Part of a small language model's weights: shifted keys.
Each number is 128 + 24 x the weight over its row's rms, rounded and kept within 0 to 255. Layers, rows and columns count from 0. Numbers have three digits each. The size before them is the row's rms in percent of the matrix's.

# up: layer 8 MLP up, 1024x256, rms 0.104, rows 741-793, columns 128-255
# down: layer 8 MLP down (transposed), 1024x256, rms 0.0816, rows 741-792, columns 128-255
up741 102:150109110168121116150097118148093166136123132158127117144147143113137132113126110146119118141130174108106130109130104136143085124112110152132101161109149142151149131143133155104128092107119163161178112135128131116127148185142119127120143154110157161150159151120128140086096112136157124100129134110097178130139148100145186109143085140102141098152151113139139177109128111089138128124114
down741 103:134140105161172130148122065109121120174133129101111109135163124071105146138122113130099129103095117146153131094101101099127103146133151122177137080132123161101142159145161130143137115133140123135085168120138116135166127154157138138087148152169132110147134143142117150145111119144112091148102115118133163163096112126120127112090137158140131143143144139125114124159180143140092100156128
up742 093:112094117138140131129144127138068154136105119086201119104159148106131099107125105110179142141135135063157134146131116076140126140126119076164107121115132090144135113145162147112197121129118149112128146121143162123109132136139177132115150126117144147128125066155119128109144161186093133106112127122104110129162143103097145117147143158118106125133138136102169138078118170105083166107160
down742 092:142114156123161135139138133106113119120148116152136133122120151146166135113120137145104091146151116075115170114121102182173173144138152107144115115136119177137122084122056143137111092153137108128119140138146113124157087161090111139151128110101144174120107116115178125128087145126153133112151106134126152123107081140134076108159119110126137133151144135128098120104116128090130122139114
up743 107:143156135098156124097117167122149135128136123163134125145124130147118164099139157115135079072157129119116123141142078152080096110146154145102115150094138123134091127152148143149113083144172168152129121108117121088111128126111128128102124128149123108150136125091135126123119145132139121150143137097143131133116111129147113113137147154158162086141182144166108120173144106108118125120163
down743 103:164174169113135163126134177103136092155087097138116140141110156122157120136134137109122130154112102107113080154122138142160139145099144175156155131145154150151154145118132123114123145071148113105120140159113146168118116072121119132102108121167088118142130130141121148106083164147137138140152142101132130110097144136150103121130084130171092100100096135119115126125150077151139131144131
up744 093:163075135139098138117102150110131109164127166122159116126167111155133114141118127093158126188140132123141126113124117111173135138122113100113066150123145121088118111138140126123111130135091123139193172094136147120121074174145098121139132103116113130133111124086173112143064140138152134095095111145112154107132115122133087080112130161071085148126108114108123125099126115110145102113125
down744 092:093151117118135142107105132104122149150107126159115110125134123110162138093115108087139104108117173116115143112099104110118132112121101120092114149126140143117105124124120097123095083140166121107152093135120141128127121080138108121120101160124173115145171146101130086123093157162112133179164118131195147157117148098140128159150126166121105165161145130141187145145123146133098167103120
up745 099:157141125159139129149120100093114112150157118108174122092154074134107140155128137124122152101162110126098177160139125138125140141071131129118121155122143119139080116113112096122131120133080165073201136123176110175145117109136145105113155159174160152121119124134077101117118165121097120076099113119147116181144157152138139111127126124140175128155144132124145128105156135114106099132105
down745 103:154162109115141101140099136158123173146102141096185122165122094172143126121167113108140123132129135092144129103118150130144114142149155145152113112083117162171160118133106121098104125156121128172116174071107173117141157152075143122130102133140084097135128119133176101095119094123092136130148139126121101131110137107125128119166115155094125146121118140113102174159106128134100149160091
up746 098:145154115114130110128117182108139143131131126194141112125116131102121114156109118112130090125122121128129102139157094105104114105168112081155103145070162150128070149093143096173130083142130133125135149087101113156152127118074119109126158138093174118142137111155150141151150128104098167152161132084120137155114131085133131120133097120138146143170173095128124148138148134130138137108148
down746 092:147131084186096099131148136108194123112118169122158121104158150093108132113102118105129179161137104150115169125133138126144156122140138122145118139162133128119126099120150144117169148151104124117148109137165158064100161113140132093127131160127091111138130166099115128157073143125128093128114100111093101121134167174095101136108143116098150133084136136152135103135127138122182165095097
up747 100:161178129114081153129140169115118121134135085142105124128119123122141142123127156103122176120103123135128161169129147156100134129115126114138145125122097118088108143144113129145164131161101119105171115109096132129151112142167111119130135076140144144133139100139134137110091109104126106113204159115164146122126174130160138149113102084078134088139121111148104144106157139133093144158104
down747 105:095137136163134144131117142103121068139121137156106107144120134119147080132126121124122123130093159117098130144135112121150138150165128127143133126138135074112140120124144107148127133120218171138137129148102160144119177128128122129127128170125113124098153139115165105105132135170118099179080092127088135133146115169128138090146126132167101148133125173133142091130111102102136141142171
up748 104:136140159140111163116124140119150132143156109144131152143141157114158090129158142114147111129136110126125124103153181109138115124153143104147133087143138125116085111107119090158114125158130101149116126106168113095075133119086105181092180126110149132130121156108095135120138120117081137134118138024178167139113151170107093152161138135128130079097086110109139130106123138144130149146146
down748 114:109132084112102163111112104158129085109146164119153151072138147151085154140107115115129133163080151142141145154121120117143127121144109191132129143141155133109136122122151092104138141180096134120159125129091128137143121135172164118110051155169100108135142163136105104110141139156163125179147146133165106149128122148100151129122140124161118164140171127133142141111151139099111109123157
up749 118:120139139162146132145095153117149119131149111111093151154114133076164111101108137134145139107109120116095164080162146138153185141146157097151107094099124136149135092078131146126094150097120122168156131130148138130104141139079115113122142151156099113133119132157135135123128116152113150139114072094121139141156131108145112139112156139136113126131121157101135194159129120135083156114135
down749 119:106135118134134116134121151120107133144129131141152112195122114108120090138106143133098132181163122152155095168144103125153127095121138106132139114089141140121129122146140122095159118170131111121109121147158143202170125158166118130099103134126113163122068114093146101125137081093124126129095098116110103152115123119093118163095096155152121141157166173119138128122148117106138113137131
up750 098:117115127095116091129143157127118097154166157133110140109174112163145120109129116154111110154136187077115138130148107139078125143102122131148135135133188131102123112100113097077117123111131137116131153148123133084098130091127169113090122128167116119101162086101147160123123163127114126160104160120121084113133121123106138133170195125126167093118187118102120144146126157123125123114091
down750 102:100124086111145145136087138158121153137154143128135158091142098127090149212129146159130097146127112127100148152150126141127152135123110105126129101140170093142168154120125109079147135091104112059122134111109152135098169146095139182161099100130104128139137151151116130149106057116109093106145115128129123130114115098112101112135125165145130111129164169105115153124101109156137093162141
up751 095:149151100143113155167140124123107098079153105125147116118150158112110154108159106110148116117123094125132116134167159157116133129126156120131118115145100160127120151133097091124131148129115148138171116142170117144146102117127146145144123127139120154104149066147139133095104085130161140132125112131137137147136097129159117119187110146128151109142129133132153153142137170094123183126135
down751 100:160160125143091149082110099131110138122123129117121158114079123116139140097084161143121128156090064130183139125138133108108167125125100149114126108110136106140111128108129166060097127130110105106119081156095123149106119106119161155130055146151136112086123143152141106155170072128143106183141163126142121101159086175136114119145100149136125145092131110163155125124165122146164137104119
up752 106:194103148137117157106138162075148108085152099136118111160153136137098126121094162163123129116108149146110091125155124108121146103108138126137123059133084130105116135132093127101137139138145151126129074086124124159142148108151182114123138138144125114131121129081132112093120107126130112096104163112132120129148123108092145141178118192129146139188112122095159162148111141138119137124146
down752 113:125153159135186137100105118139076118099166120136100123116156136153125152160146094091096138095100112098090150098090130107084184146129103131115070163149146089115156124143117115104153108123123142161109150125075095136158104095139141097100157135171159084140164118107145108130142102113110138146071146118124124115097088125120114119125128114116094149135111192105152139161126096153133123141145
up753 102:114146117098124167107131189121127115142129125156152158146139099145119137192101154121117120100134142142136123098086134118134103131105210117102133135108156125111087109143119120098154119136124130141140155083127186096168132122117100151124133148146090114103152155136147070106156125128110127118126103099125117133141154154100153132103143119135179128145143133082093142133113132125130175143151
down753 103:124129137106117122138116110150114074137148127124168121147135152144092074144116107127088124142090101092142134169106114133083134167151114116132145162116127116149106185135146083188129138094156142104140115170086086108127136156121163142137127151119147125100149145127093104123139161113105117115167136126111096172133098146117085146165108125109185161139084091137106143132135145139106090124153
up754 109:136148087133090181139123139099154126143117093180129137140123154123123150101150104139190131141123085094148119135169091150115140135125140155131143077063126104126084112135098111115136135144126128121122125091136097158130130140156101112120164172147143096139120155089126136166115086156099125169140129148099138142135125101119112125165126103114107110121116131068111134135107130134135121139151
down754 108:104105116080175173171148123099106126124147187101198112121124148148129113150098091093163146143120127119084100123108144158158127119138131121136128126110111092107150119117132182147140127124120110116147118145155125174128131118129084110122115145100109142143161155140131108144111140114163167054159103145127121111136168139169143101129110164099146153116137130184105136158167143162159130093103
up755 101:146113146125149138165127132151139091096124097173120096125111081106137162151163106149129131123121112128119160149123157120147092136102150153109135139139142103135143108077147114138169127120109147125101140143112163156140137193115113133143159182158171129121107096136161153116089134099108119117076119125119143172106166115089142119126124097133155144128097186081160109120156119116109135131118
down755 101:080154098092124090111120127120148159105104125098136096127128124103146134161118105169130176124137132114159167123165113146121158130118104130165126151192096141129155136117091144142135111153135125128120133137116125124118112123144107095134134117140160097143138128139098140107129132087165123168189128118088112121117149115141163137120149137115112161155119058147125155096093097102142134074139
up756 091:097151137126183097150110105142149111126129198083146122107139104144145108120135131140164122137147151132130122075119163147144130149139114170136144136128143155115124125136112103133144119112149120158144105132147081085138122123167128119101093113163120108105104154133141113136133146090158121129112132104098136151115136100127135129183128098117139127105087158117109162138141125122125103105096
down756 086:153148067162130161074121133126100097104085115144118112128094091146098147149163127150118117122169137151116099157145087102092092154148135100153166087076170149145149128117111152098152123141136091102142184153157120145123105114159121106167170147106137153143153119100098129120145153117103147128112117126139114129088086131137162100123116155116148119166117139129099136086117149093146105141160
up757 099:105119120132127102188102161119140147136116067104114101150110151141134156124131126174099137106099074102123118164127154102120156117141168122131121072120100123100121084120130102175168093147128117164164110167165142134111102105145137172105127171128125097128096145137123159130115143126100152093117104133126144167140142134141091125147123114120120116137091165149106184119139115132102121116104
down757 104:105135120109095142159181106089092118132124147087149191156142133112102123135082113130122117141153138182107111107143132125099133110137141167119104163139141138130120069184120158100096170102135089130129130136094114114164138113152117129146092150122096106122119129124143139095102165130143148127134128127124090157119139139184100133133141153133147152080197108127212149155167168167137072156134
up758 101:143145131148138144117134122105121116168147098131109133124126159143116130148155118086135102139108182073116125110088144102115072154145136133102111128104117105124128154105087120092156106084162122111103093145148141083145119128171097146128110117128124155151169151110143099130118129169123110157106116119115079160113114140148134126122140196108149135168129096116112150153147173114118137096137
down758 100:132095140164079130163104153159107110137143147112168127158156107093146101113091121124156070140121146114105114112130133095136139147114130177127128118145120126160097113137171113149115151116106142116188132102142130181107127165090128110151139111161132124131096149181140150163127109107143127106132121104121162165110140111126137153107147108150141072112101165149078107122140107120137153106136
up759 103:150081080155120152158143154105105134118135119153124120114073175094119137161088078125153112125118127122098090126141125135114130129143141119115145140103155120113136120108170100099128116130172160100131138145162139151149121175138123102119142140146135168154148136163159113151129108113133141139083119154149123182169098124163117128164151107139140164128124154123138143150137156137093163146156
down759 103:149110171141133089137162120087085134101121128136146135112132104122041135100164156134133159103120143118162133077115128133119157121106153127150119136092165145155148112128113177166124176093090126094138148146100124165119125085088146130121117088113143092134148111110135121133136125098083128124160131153145137072115144135099135138109146161144092093104151133120168155152144153108147079139127
up760 104:127150114133114130130153132132132138079136119133139151179126108134147155107181144117134156109137162092130160135093161141084105181084150174119140121140143088108113094108134114104143127117132159077111112136092114131107128124126060121163102112159162113116147124128109114119090162165120093145142107121125128117116137138127117119105145140136135109153106158126117142139117121134103099081162
down760 100:128072122175146179085098127098123124113108093102105154158128123152172135170106156105095160146151125155140137141125097145123102122155154142149157105141125131116100094118116162141137119096147119101162092140133144110124097171115122108136127126101117097146136085140118111134103154166127172124114116148164158150113148112124127153131178111173066076119123130111150120119156135139091142122168
up761 098:163099102151136152172083148107126104103124125116177105175161131158178105095105152156130114120129138086129130138117104124127118113127103093141165072079141108136090127113104130103179138180138123121129168145155106138109146132139111173152150151151116118136153111152136162099073131135148097116097116126155153131139123185101123115159108113111149107106134144115119136127123143138118137109147
down761 100:111138165118130140073153116122157155131123130120147128102134137111107168152116140088116125121117154128162098099104081136109095176130142156115131141104148092139111148148122155113119159116116072134093147129138098118114139109139138143168075157097120135143093162107115126142133109118163127145128100127079140103151134134127112134151148131113134130115126157133139114157187151129146104141121
up762 098:109100123163100135140126129118137131109125108127145135114107118154136155114120123133143099091101131153136089110140165139109120143153174121174091123128120144088141112102105105121106087101133190097129130100113103139137112072101115121177138183118114139156096126148158130119112144161164097120111136071104140144101106140162123145145133175156135126103138129125151146137123152110128097150079
down762 098:088130105131118130168135124119104134115130155130165103140154144181100067109128102171125138160139167102119113137075121145146089136103093106095150121139107118118125093140117114140161140124133129153143103140126153111083121179100122124134141120113183147128155089105131143168153106081079123124158133146138128131159153122144086117126129115118104098153137134113102101130115140098139144150177
up763 109:174160160151157106096115105079126131125111101143141074156126083088129145160144115150098134155127153105114144147154158162136115108149170139127152122139142091152058104147119148145116101106124169129123138110106114139161111129107124120157160131130152103092148147125103143072088143095144147158154077137163165124138131131094119111126146175162157093117128156116155167160100174129145128179129
down763 112:129134151124102157105108141128092065152136103143153057149104122130130143107169140131134161102127135141137132127115141091112092118125127127154133135136152099109118156120149106132131098092147216094167097111123132120124138101085143131142095146153090173159142136112148129113117100105102148171110123163123141102132116162114163127119152104160130090138102124108096120150131086090152144125120
up764 116:107129116115133091126094137133109105134136150124171125105122120112166166138126140105139179101128152141137102092188141142131134148133125106140135100122107137097120096126056105131123123141172172146120142130166124128105121108107127117166095176138140150115112145135121127109139149146122138151113068128129140179116154139109167131189096100099140115095142140113165143124154158093103130147139
down764 109:123176135149145146127129156120116139144124129124133132135128122109130162126153126126125108116135123171146118162138105132099098140163129124106160111142141160114112101122112141101113114136183133152115144157085145108117107105147112120112112145128151172146100170142132051095131150182106123146153099083148098148099107137129160165147134071090121142097161089151084112141171129132136115124098
up765 090:113141147101129106182135163126101096101130168157142124140127115124129184149139171122113123140121110118104088159091081116086065121114154144109153114134100169116124130157122054124092123183109191131126108093157122141095123121066131134102137135167149120122137150131148119174110153129153160135110167111192127153118116099130141059126121133118158109108156099109130177126110144165148133136109
down765 094:072145100152154113139091138151108120097151124104185148153086118126107158130148146119163149141121142116121122097123166117110123084164149126123165158123114115133144138101133140126145135136138126141089148135107100113111133141077154132129157126137114130105155137121117128094138117146153121130084083142124141105119148160095131144186118128097122131055132126116095132137124118148121104155109
up766 099:140113135131126123169102179127135153108119083145149068157112158086083157105112173163140137083159107133144151095162112141118144158132119144125138087125116112139124103161142130099115104152098136137132139131108137131117134128159054104116104112138127119119120147104148178096126120156095109123124094149132132144091117150145100082152186156058117125129155143128107097140108162133109133125127
down766 104:095134126139151114136139116092147098145127120075101148129125098142132129124122142116127115144163147145129154133085127136112156107132155091166130151149118105142154127172127099119092133096128125131144127133118093164143190096115121104157127117084160124110169148132154124167129113140127103132156110111120114144130067145152120130144118140145167123127166125148176140080143170124129098126155
up767 091:135132134151117111119137096089115153157110093112140148121119172106087120153160112155140137160125094112122117196140124128159178123089134116116091144138089122147152096139151137160128124107086176094166107140115147137128112127141097136138157136162163108125139135119129146160115151117134116124152139096144112143117153182111113089128138105088139137169092140134145143134139118141096167110082
down767 088:061107127082105096142118134173185132095138144090102117126145110153147123130101175126107112120152135136137131136101111142095090155195136138159139106103141140135122096168206126082114110130143140140098159108165107138075147088146110136101110108101121130140086140163139092164128146136140096130112109125125140118150156137166126145107138140123157129113123128077174124135142142099144096126152
up768 106:120097139104138120113125114074142112166129101141112166120136131127172143090148128142159127089136141155124145110152124094153106150136128089117117126132147089125122146112132148116142118118129158137135110089130120121117144133082086139129167119133084092122179115131175216117145158135103135131138088093133128113129118144131141099134124130189099119157111166108168160107136140102146121132170
down768 111:121103160145130126117122135154140118124127143156117134131087157107129132159154128106132142120117126141120090110108107118132158094166166100103132124107153113147110120144080142115151159082157105127127114127084105113138172156181104132119120137126118117143125112162154108127115134096112117124167172121098103171134066126131166182099109142124137155132116154161115115112157155117135145129042
up769 094:150145144131108130147062130116102077127113149116139157115130138096111167163128175163115147107115100146113114120101116135090156102148147138140138099160109133113150123127118151102148151114122140142159142082067101160121135105094150140128132127110138120114124091176110148122100127116143119119133106048138164148086146099185114128109115109134098129130100082120113123113178096110168105145097
down769 091:143111131120176127117156097144086104125117168113157120145114126106135132114109126120090102149129127115158167116176130126145110101155155156142151118127114085158103131139130148061119115127157119129139156131100114079102112175159089150123148140132138142130147130142141134117175095103083147112139162130144112139145119131093138144118130158101129141132147120113153119121135129126117107095110
up770 112:171150081091153127099144162098113138138128125117156073159123131142135200107121135156146123121102134155140125147111134122146127131123130149129150111100152116132105145159114099125155097141129150143149143109124126115176123111164136153134165087103151095128148130093134125115135118114142112108115145091181161114103126102132104142135135102168149126144159105071123143147123112116163139166081
down770 113:090107137169122113112132113145113091141100169093129178126107154149127156175087075175108138170122121098168152148120130099095119123165105133134114082114113112120106107130140185150156115140171142100100167118139120119112074127139106121134158109101112111079154177096154130125085146125161156145120095136107101079139162139126097133107137119173106131090111136106152186114129187156103136120113
up771 096:131142093148099099118128113093130186084126127167133160136170172115109172154087130118094113129112129085082100100111132109144090109138146156086093137120118099153134161104124109141116114124134117129149100073069107176128103157158113123118140116133138120104156168125157112142117091146094164141149120114146143145128132138132124109108120099145112125147149160116086131111155174104126141106159
down771 091:113158130143100147148168156115126131065142102100105157116132128125137115137148147163156169121148124125146144159096142143106134142127155132130124145127112132117104061137118136078145132137124145133114131149132106087147151138155183133132102156094134128146125129135148099142130146136164120087123152119094110120113161143092159147137170154112117130086121178137101116150141114123131143143090
up772 096:138139120114133143126088126122133140133127080163148088157113131147087186120120152177132117097111116128128132129132091128068137097116119159122054081088153141105087109105149136142128119122135114106139166161129182144125129112116132118120145105119152131101088169114143152144129139086139109112131132131157160122167114156102149109153116088114143175174117131134093164099109151161130124115106
down772 093:108121113147150118143132126148106110109121110121149150090091123122155100138125124124119142141129123133116099118165111147165088114120105109134181122145103141138137120151099156107150117129117121104132120152122126115121125123096118143136068165137122160105140126135125090117116130123135144170135135150123156138101111125183125113112156135145131118086103141106139128087152148080143131177127
up773 097:097136109120103116111095129126097146097164203102185149138144125115135156129175099148123114146126122167156132194127133110125111165137125112154110140130132135153108117139108102101105099088121151108102127152112087127071130125113169150087118161101134125162117135137141172123117121149108100165150161088096197107132176116150125144143113145145120096118171097127116131166144138123123128102143
down773 099:152132108129127133088132132138132139134118111089113095110081131113104152094135128136156106123137116150199157115117117072141179129131113140130149132169107148151117134121140097132129125106145117148125155112115117109113127107119126124108106136133103126137088134155126130070155140105163092146125125124169130064095087143114165154119146190109109133143139145125145138114150157163150106141089
up774 095:178114130139122124131095124141131169139125110104138079183121111097119132109153110105168168102074161141108126144178090118114149150119164129153108114146168117111094102098127160085132094132081160108120116116144127145141149116101129126132124119123156116130152107103162154126132130125151113171190157132124134104154099126106144144091116127110120129121171164088105124114134109125151115108138
down774 103:121116144181156120122112128117135126083131118133132135137132130100105164135132096156118081160116122176080116095101148066149094123150103123123116130097116142168141139081121116115126157115168114129115132130160092135130119147088094141159108135073120123147079151116142129122110122100101144122155106129122127085168117156136142169148093147170129114132138111137143154141147093121140115126144
up775 099:149145111097116144101142100075200140138121093153113125115137130130131114165105203088123120146146129126101152126155120123104114090127141059167115146145163143108091127133139088106095136075121144159154146105122128108093130122148144137112154144140143100145125181144106126107127125146122133072101134129157112160104137131139120148145106147122162114127150100126121179122170140150079137111140
down775 096:123103116125147156180125142122106102105127103128174107124124141136157102172151107139102091118118063146131094190131147126121126131154096109078129144122150131122133155100117177120154134137109115069118124086127140146188132143099140146157078122099106162147135099147123104117123092117144149128148132136146107132186187147110124114143127110102135104122132145096124115189096086120148135139112
up776 116:198111142095125140158126073115146160117128111132148138135160136153115119122118131116141145136164148130157134100167164139149121161116167094128103102120123130054181136122114100117165122124088136121151132075139111106118163190159135135149103140119150113137127148100106093083138101187102131120117137152152115111159112125159177119182095107123143109107163113118116202114126115149097153138113
down776 116:162138094119115127144091099184106136083122152152139125131130127111123146117122154109103110119114123098080158141088132146165158149118117107137129119120140096171104121113161136137132116142151064125154119133101079103102101098128136147156126116117096137128094122154113116117125130135177103122136168120117137110155142138177126153079104123174151158091165069179148122114122160091116117112134
up777 107:119146117116105140105105142113149088120123113159093122098152118134152140128141111126154155120089098136145123170128104127117150171129125128090132134158157135112115156172165068140114153133188122150104138130056157113127145107061175124130149106141130137111081125121120131105138100139134104132121126111103172112148097124108165095132096131158074146135092166090123124117106082121136123160120
down777 111:137116093200122137143155149173112140099145175127138130167123193120077118149104101115139099131111102150117123093121148101187131143174093142153163108128065097176130150107100165134138082135106166099145116109167111156118140157155108153100124158131070109121113164147108120118142148117123133099136138136113123152123110151104075176139147093145157113129150122157121127163125104124123078096127
up778 111:118112122148164117130118169136114155117128092118132112144117111154112128119102137133171152099137128119127100121124149101129162117096168148123101072101137157135086134099107133139169102097099125102116113120128107133133110153114164137146113153145125116141132146146118116094151116127144087122100107127142153147150141124107087171141140121149147157140115136133139160105115168113127157113126
down778 122:098183150128099135135150103142138100116149156046116106149140136108126127087147134125146134121131129133158103139150158128111138133174101147101128132105145123114128133159112142139167085098144160111128127115141128104104124142132132100141114112156135148125118103111133112133119128102117157083126122140137123147126096078158102133103129118136100161127183184140143162161119126092161087152128
up779 100:130081122137138105115144156097128121134131155171108121136127107063145128167150105168139145123103087114125138109163127129138142145083121136131132115114129126134128146156127118120126140122127103130138163011135184125144159121148161122152106137157118131115119124139100120119108121117129098113129131103161104114126160122145133154099102144115157127165127137075104156139125133127128114143162
down779 103:166117126144125096124097100135110091129139161117147150152137094138169148113116091128165105141104095120117116133166154134125171151092098152097116104129132132148107138109138145156150133081103096113146092127146082126142128159128119167126156137135119123107149108139122146125157149125159154154111117121112115114118185165155130134076154109141133157096109134110114153139101149152136158083091
up780 092:133135094118115128108133117090138127082124160117131148083147145098126111135145120161127171103113126160110111148123168142116181126112152134169116084132114116140157140134060156120115147105151131151132151102157097113106162077126148129173122121160125119118085141147154155105163117149123092133118075106104143123103127085103115128123139157150120149100099137127136077132168154141109103124154
down780 086:102129094128124111133095156162130136131114107136117109185136094116129109164100108119107127143112180153155107092170114165159101149130132112134145114080153088138119157131130160165149115121138129080142079146107145153155083098146117126104119107151116139124153135134101137125135156150167163101139147123159113168116133128064146125151129101092114138149139082150138122112098133122145184107113
up781 098:089145138121119159140107111062104071164108130120153121114143157089129171110117113115145111087123105079083110105094117123082128127131190153161131144139121116122130091121154074129137079137153137157130132144106127111110126118117126113156122130111122117138137121158122120147125138142118104156157143075168135150120098084117111123140142124145102140091103107072138181118168163117145132112136
down781 089:117130132139115151106106106125147135157082123107098142103118157133155121106157152126109139139105111162192110103120160128139143165154133193155160103119138145104135133168114172145188148111136117087116146114132119122091144146085180119124113186098113111138092133116174132075127163148140127109093080111126161134107152089083155161112107105115106199103128098092149132090156136132153088103116
up782 123:087107098144133160124081139130143138112160115101127148105137122129143153128127162183189151115148117095117152074105094134122174145094147127141106096129103138140103129149141125116163103129154115108138122152164138154076173160137149109089120129128086125115130116157105120135146101080146116126128085137136125131173094166116166142161078152150098125142127112097119123146152136123099142137137
down782 125:145100135169102124101103132129102105104102104130110131169110176138108095159151156092149161131122116118158149077123146145109138101114161130122149127121128146087087100093120131131153086137064090134088139140136137119133101094125139121178162152155148124122133149106114120135116141117156124155087174123107115128087150133167118137137139136163148157155088139106145094140123177153145151126094
up783 089:151129132140128125168124099116121135139120159104168116125116122104146156120132144170130106110107155147119147124130098130088101137151129167145088108116129156145127078126103135107112066130150132122142138120154114084139121108108115164152133171117147132142107084147146141131120104145096102137148111130124121152126103113127133165119139165096148161108145089097136197158126109110132123148140
down783 083:125148154118120175138146147151097099089104132147168114117140135143132110127116150159143105131133124134084095164152107107157114146136132060096124127087112128116109118142104124160155118106140162119175126160111137105132143114156142191168119160086139141134122148105094132120160118145128102103172156158092151129130134116125150174159130138080122101103120122095088127148165144116122143152124
up784 105:120137139149129119111119128118163111134121144129108122166093099118134140139135122155133114135090144142111126151109167132105137150111143088093136151115130134101072086118128160135115156119129108137128178140127115130154090128096141138150098136157094119119154132170155143104071131119141119168136148146142121138121144113141135129124166168134145141107151141130118114143113148107151120120115
down784 098:158109111132166099106109145146144148147116132183134118154130120135108119081117087165131121151155120106121131151122095133160099120120107118105159131093106157118162139132112147142150116142080154120176093125135120151142100137101092123114120145098124141137096132102116104145114143149100112100107137178171117117180105130152109114106106133132102113117118155151132129125120136099085166135106
up785 101:124138156133115108167133123134107148132124141144115093122150109120163176165128112083167120099117128125119119108110145135059084144150100141128151103128142161161143133146103108091143102164147135107153121162144122116099110135115124115109112186118130130141105166147130119134121145158117092132132137140126124151147146111111161129148104092150162128103130161129124167152143164134096096122164
down785 082:096095126138098134104127117097134164078119106165088118108123164149120099134118139133113102126090129127143142118134131135149138073112122114176141082105112105150143132108162122119163134122151136120097150149107121141114112120126128138140120107143151163169115081114114069090128182114120143135139090162128139103167120146151145154110183123146152135110145142131084100121128127147159164141119
up786 094:112137153142144085136115148145144131112124165125144104132097124081091155111131150122122141108174150162125131116098133103133075173158140135152111109140175146144111115129116094150124109120094142161136114118097144166082140153138107093134133123123105144121109106178147102117146170161118162104122076119146160132083124114124169109086166098130139096102103104074160146157105112111112093099125
down786 091:128131067132136131093183100116109120128120128139077114131139141146171107132134096170115143112104112148131126111129130153121169083116127143131117167130107192106095154081125095133156108102118119088119117086151108164115110130137109167147142089135130149135129114119115131119118140154143118118133142108110122150159141094174134168110131137132135144108072151099124149163121122136147131092108
up787 103:111138142103113104127119121060136128146116162104085123119113136148164107088110147134157120155153125136137107130118094166065111121116147141171132116110135163143114142105124120122101158151136121144128163106157145107080124147108108148130164149117148114154160088085132179127122142149118098122169145077137166152118144083106185128101141164147121136096083103121119221146132134138120122093168
down787 090:124152156077110143147142114175136080142130139104104119123094132156144116132122115112094127137157098098169123142128101093113137158140139121141132093177149077143167115148121160122106101095144144140152160113089101109112157102148126138101126136089091130132166140119093124138118132072141097101127138130091141167097079143123150130104147114168138181144120141143156162153164101152139105139120
up788 103:172134100136118126113119106125102168140113119145165152125177117130060117130123118102142095121136124105085133125114131084109137195112171128121115098145150122135175074093126106118125099109152140107155117125110154136123105192116120112133138125163134116159123179139139098127119121138133129134114124141124133140135143143120121096100165098097119102082151146081122164139115139163128162092160
down788 099:103138148150109124137132123137136124120128144136100095141095138122131151092117141157103143118141119162170128117169119159118130114199096071126128151132123098091134143131118119113163122165101116107129084148167178108150134136175153118153144155149141068146102115141105124162105155123125146125128160102088136107131133182133078138119119133104103167100159145156105121120112145113126170089127
up789 101:142088142104164109136072181132088123152117140140123125132141127094168129094094183114126154134169125126136154106147150169125127197129116140188125091104133165099152091109098137128136085136133167158124122132128136116109113147133175175139111130127113114117115109118152150096114160148111156118116143100120130156118143113133212153128125102120136090153145120118153170129160142104123096122142
down789 092:133125119125128134088149139083098141154097123124171135091125128118143126142123134174143147154148115129156118138129115146088122111062172156109117103153181158141100093164157103148153090116127092146166120136137150122053125154156113136138169137146112091152165122150171134146131090116129116138163144087108148156112136100101149117138140158096138059098147125125135095141147139116156174147098
up790 099:150171144113123176123118151123115134088130135131122125093139103138107132193168149122124107128144156091104126189129106141141129183097089137112110076142174122086138160100141098107160065141110170130100092129115105174137141108093130117106142098126163119118140153106114136100148123112108138103122112119143112132106156147178122123139116157105117100111118143124144151146132133124106128146108
down790 100:083111140121122128127109117076133170109156083119140126073101096102172159101140108161123148147120121181116099126204092114108128098133091141158116092116126173142118099125123139102147114112128110109134151108091095131147093150099101138138105115131148125112170153092147181157122097111110118121137156167155141153157136130106144155088130114132125116095111115089130119140135121136104092169100
up791 095:126127126117129098115134145102115146122116119077143164149170120088151131149135175096107129154125114115120138131132147117098111145117147113162123129121103104133148170102120159120142141118102146150137153078103083085092163135107131186147094111133130129145162127101116152087164147124149071129120140125152117093097119171097094131116177123170133126093122159122124164091158114115132131112115
down791 086:113102127123103180140134146137129125120097102151169170126078133109120119162141139163119160136147106109122109109130110116139101108163132141137101104157097172087093135143121116135130100123084107110095119069067163114122085171103159123124152111128137120147123156162131144116145128132149115120111123143149096093121101119135097094177126133154122109111153118090127088130109136134123143147157
up792 091:120119096120128128129127087137140081137139149123178139121170125126150160167149133121082170099139147128128110162093132146124143130092162148161166129118100125108164117155145137085109086130085165134132121136124083128128104120127095147133132153160130120136113091104102156177109141135098116111127114159121175147182143172202115107113108094131111141115132157136096165103151150102118106097122
down792 102:133150093146147139145130174124133123139153087125131109162115147153134108129147145107155115144139140105123100164161112125130099133127158132145120165101127063111096127120106119135114183144161083098152138130159140137164099099146179180132125108091105185135104172119133087099160128132135104137111167149157111112130129125084166151165118141123143136126163096159137125100127134132121122113173
up793 102:108147140133128113131112130114158099121130155144126098102162127125111152120140095104129155145109104109100097133117120125105139108085115154113122123125134145154138128101157085089144072138147130098161152123097132131130145127136116117113137120151203162122116142156109127075127147111171112103108161104148178166139135150118110126139091183164131091132142132149114156081145135084134181161120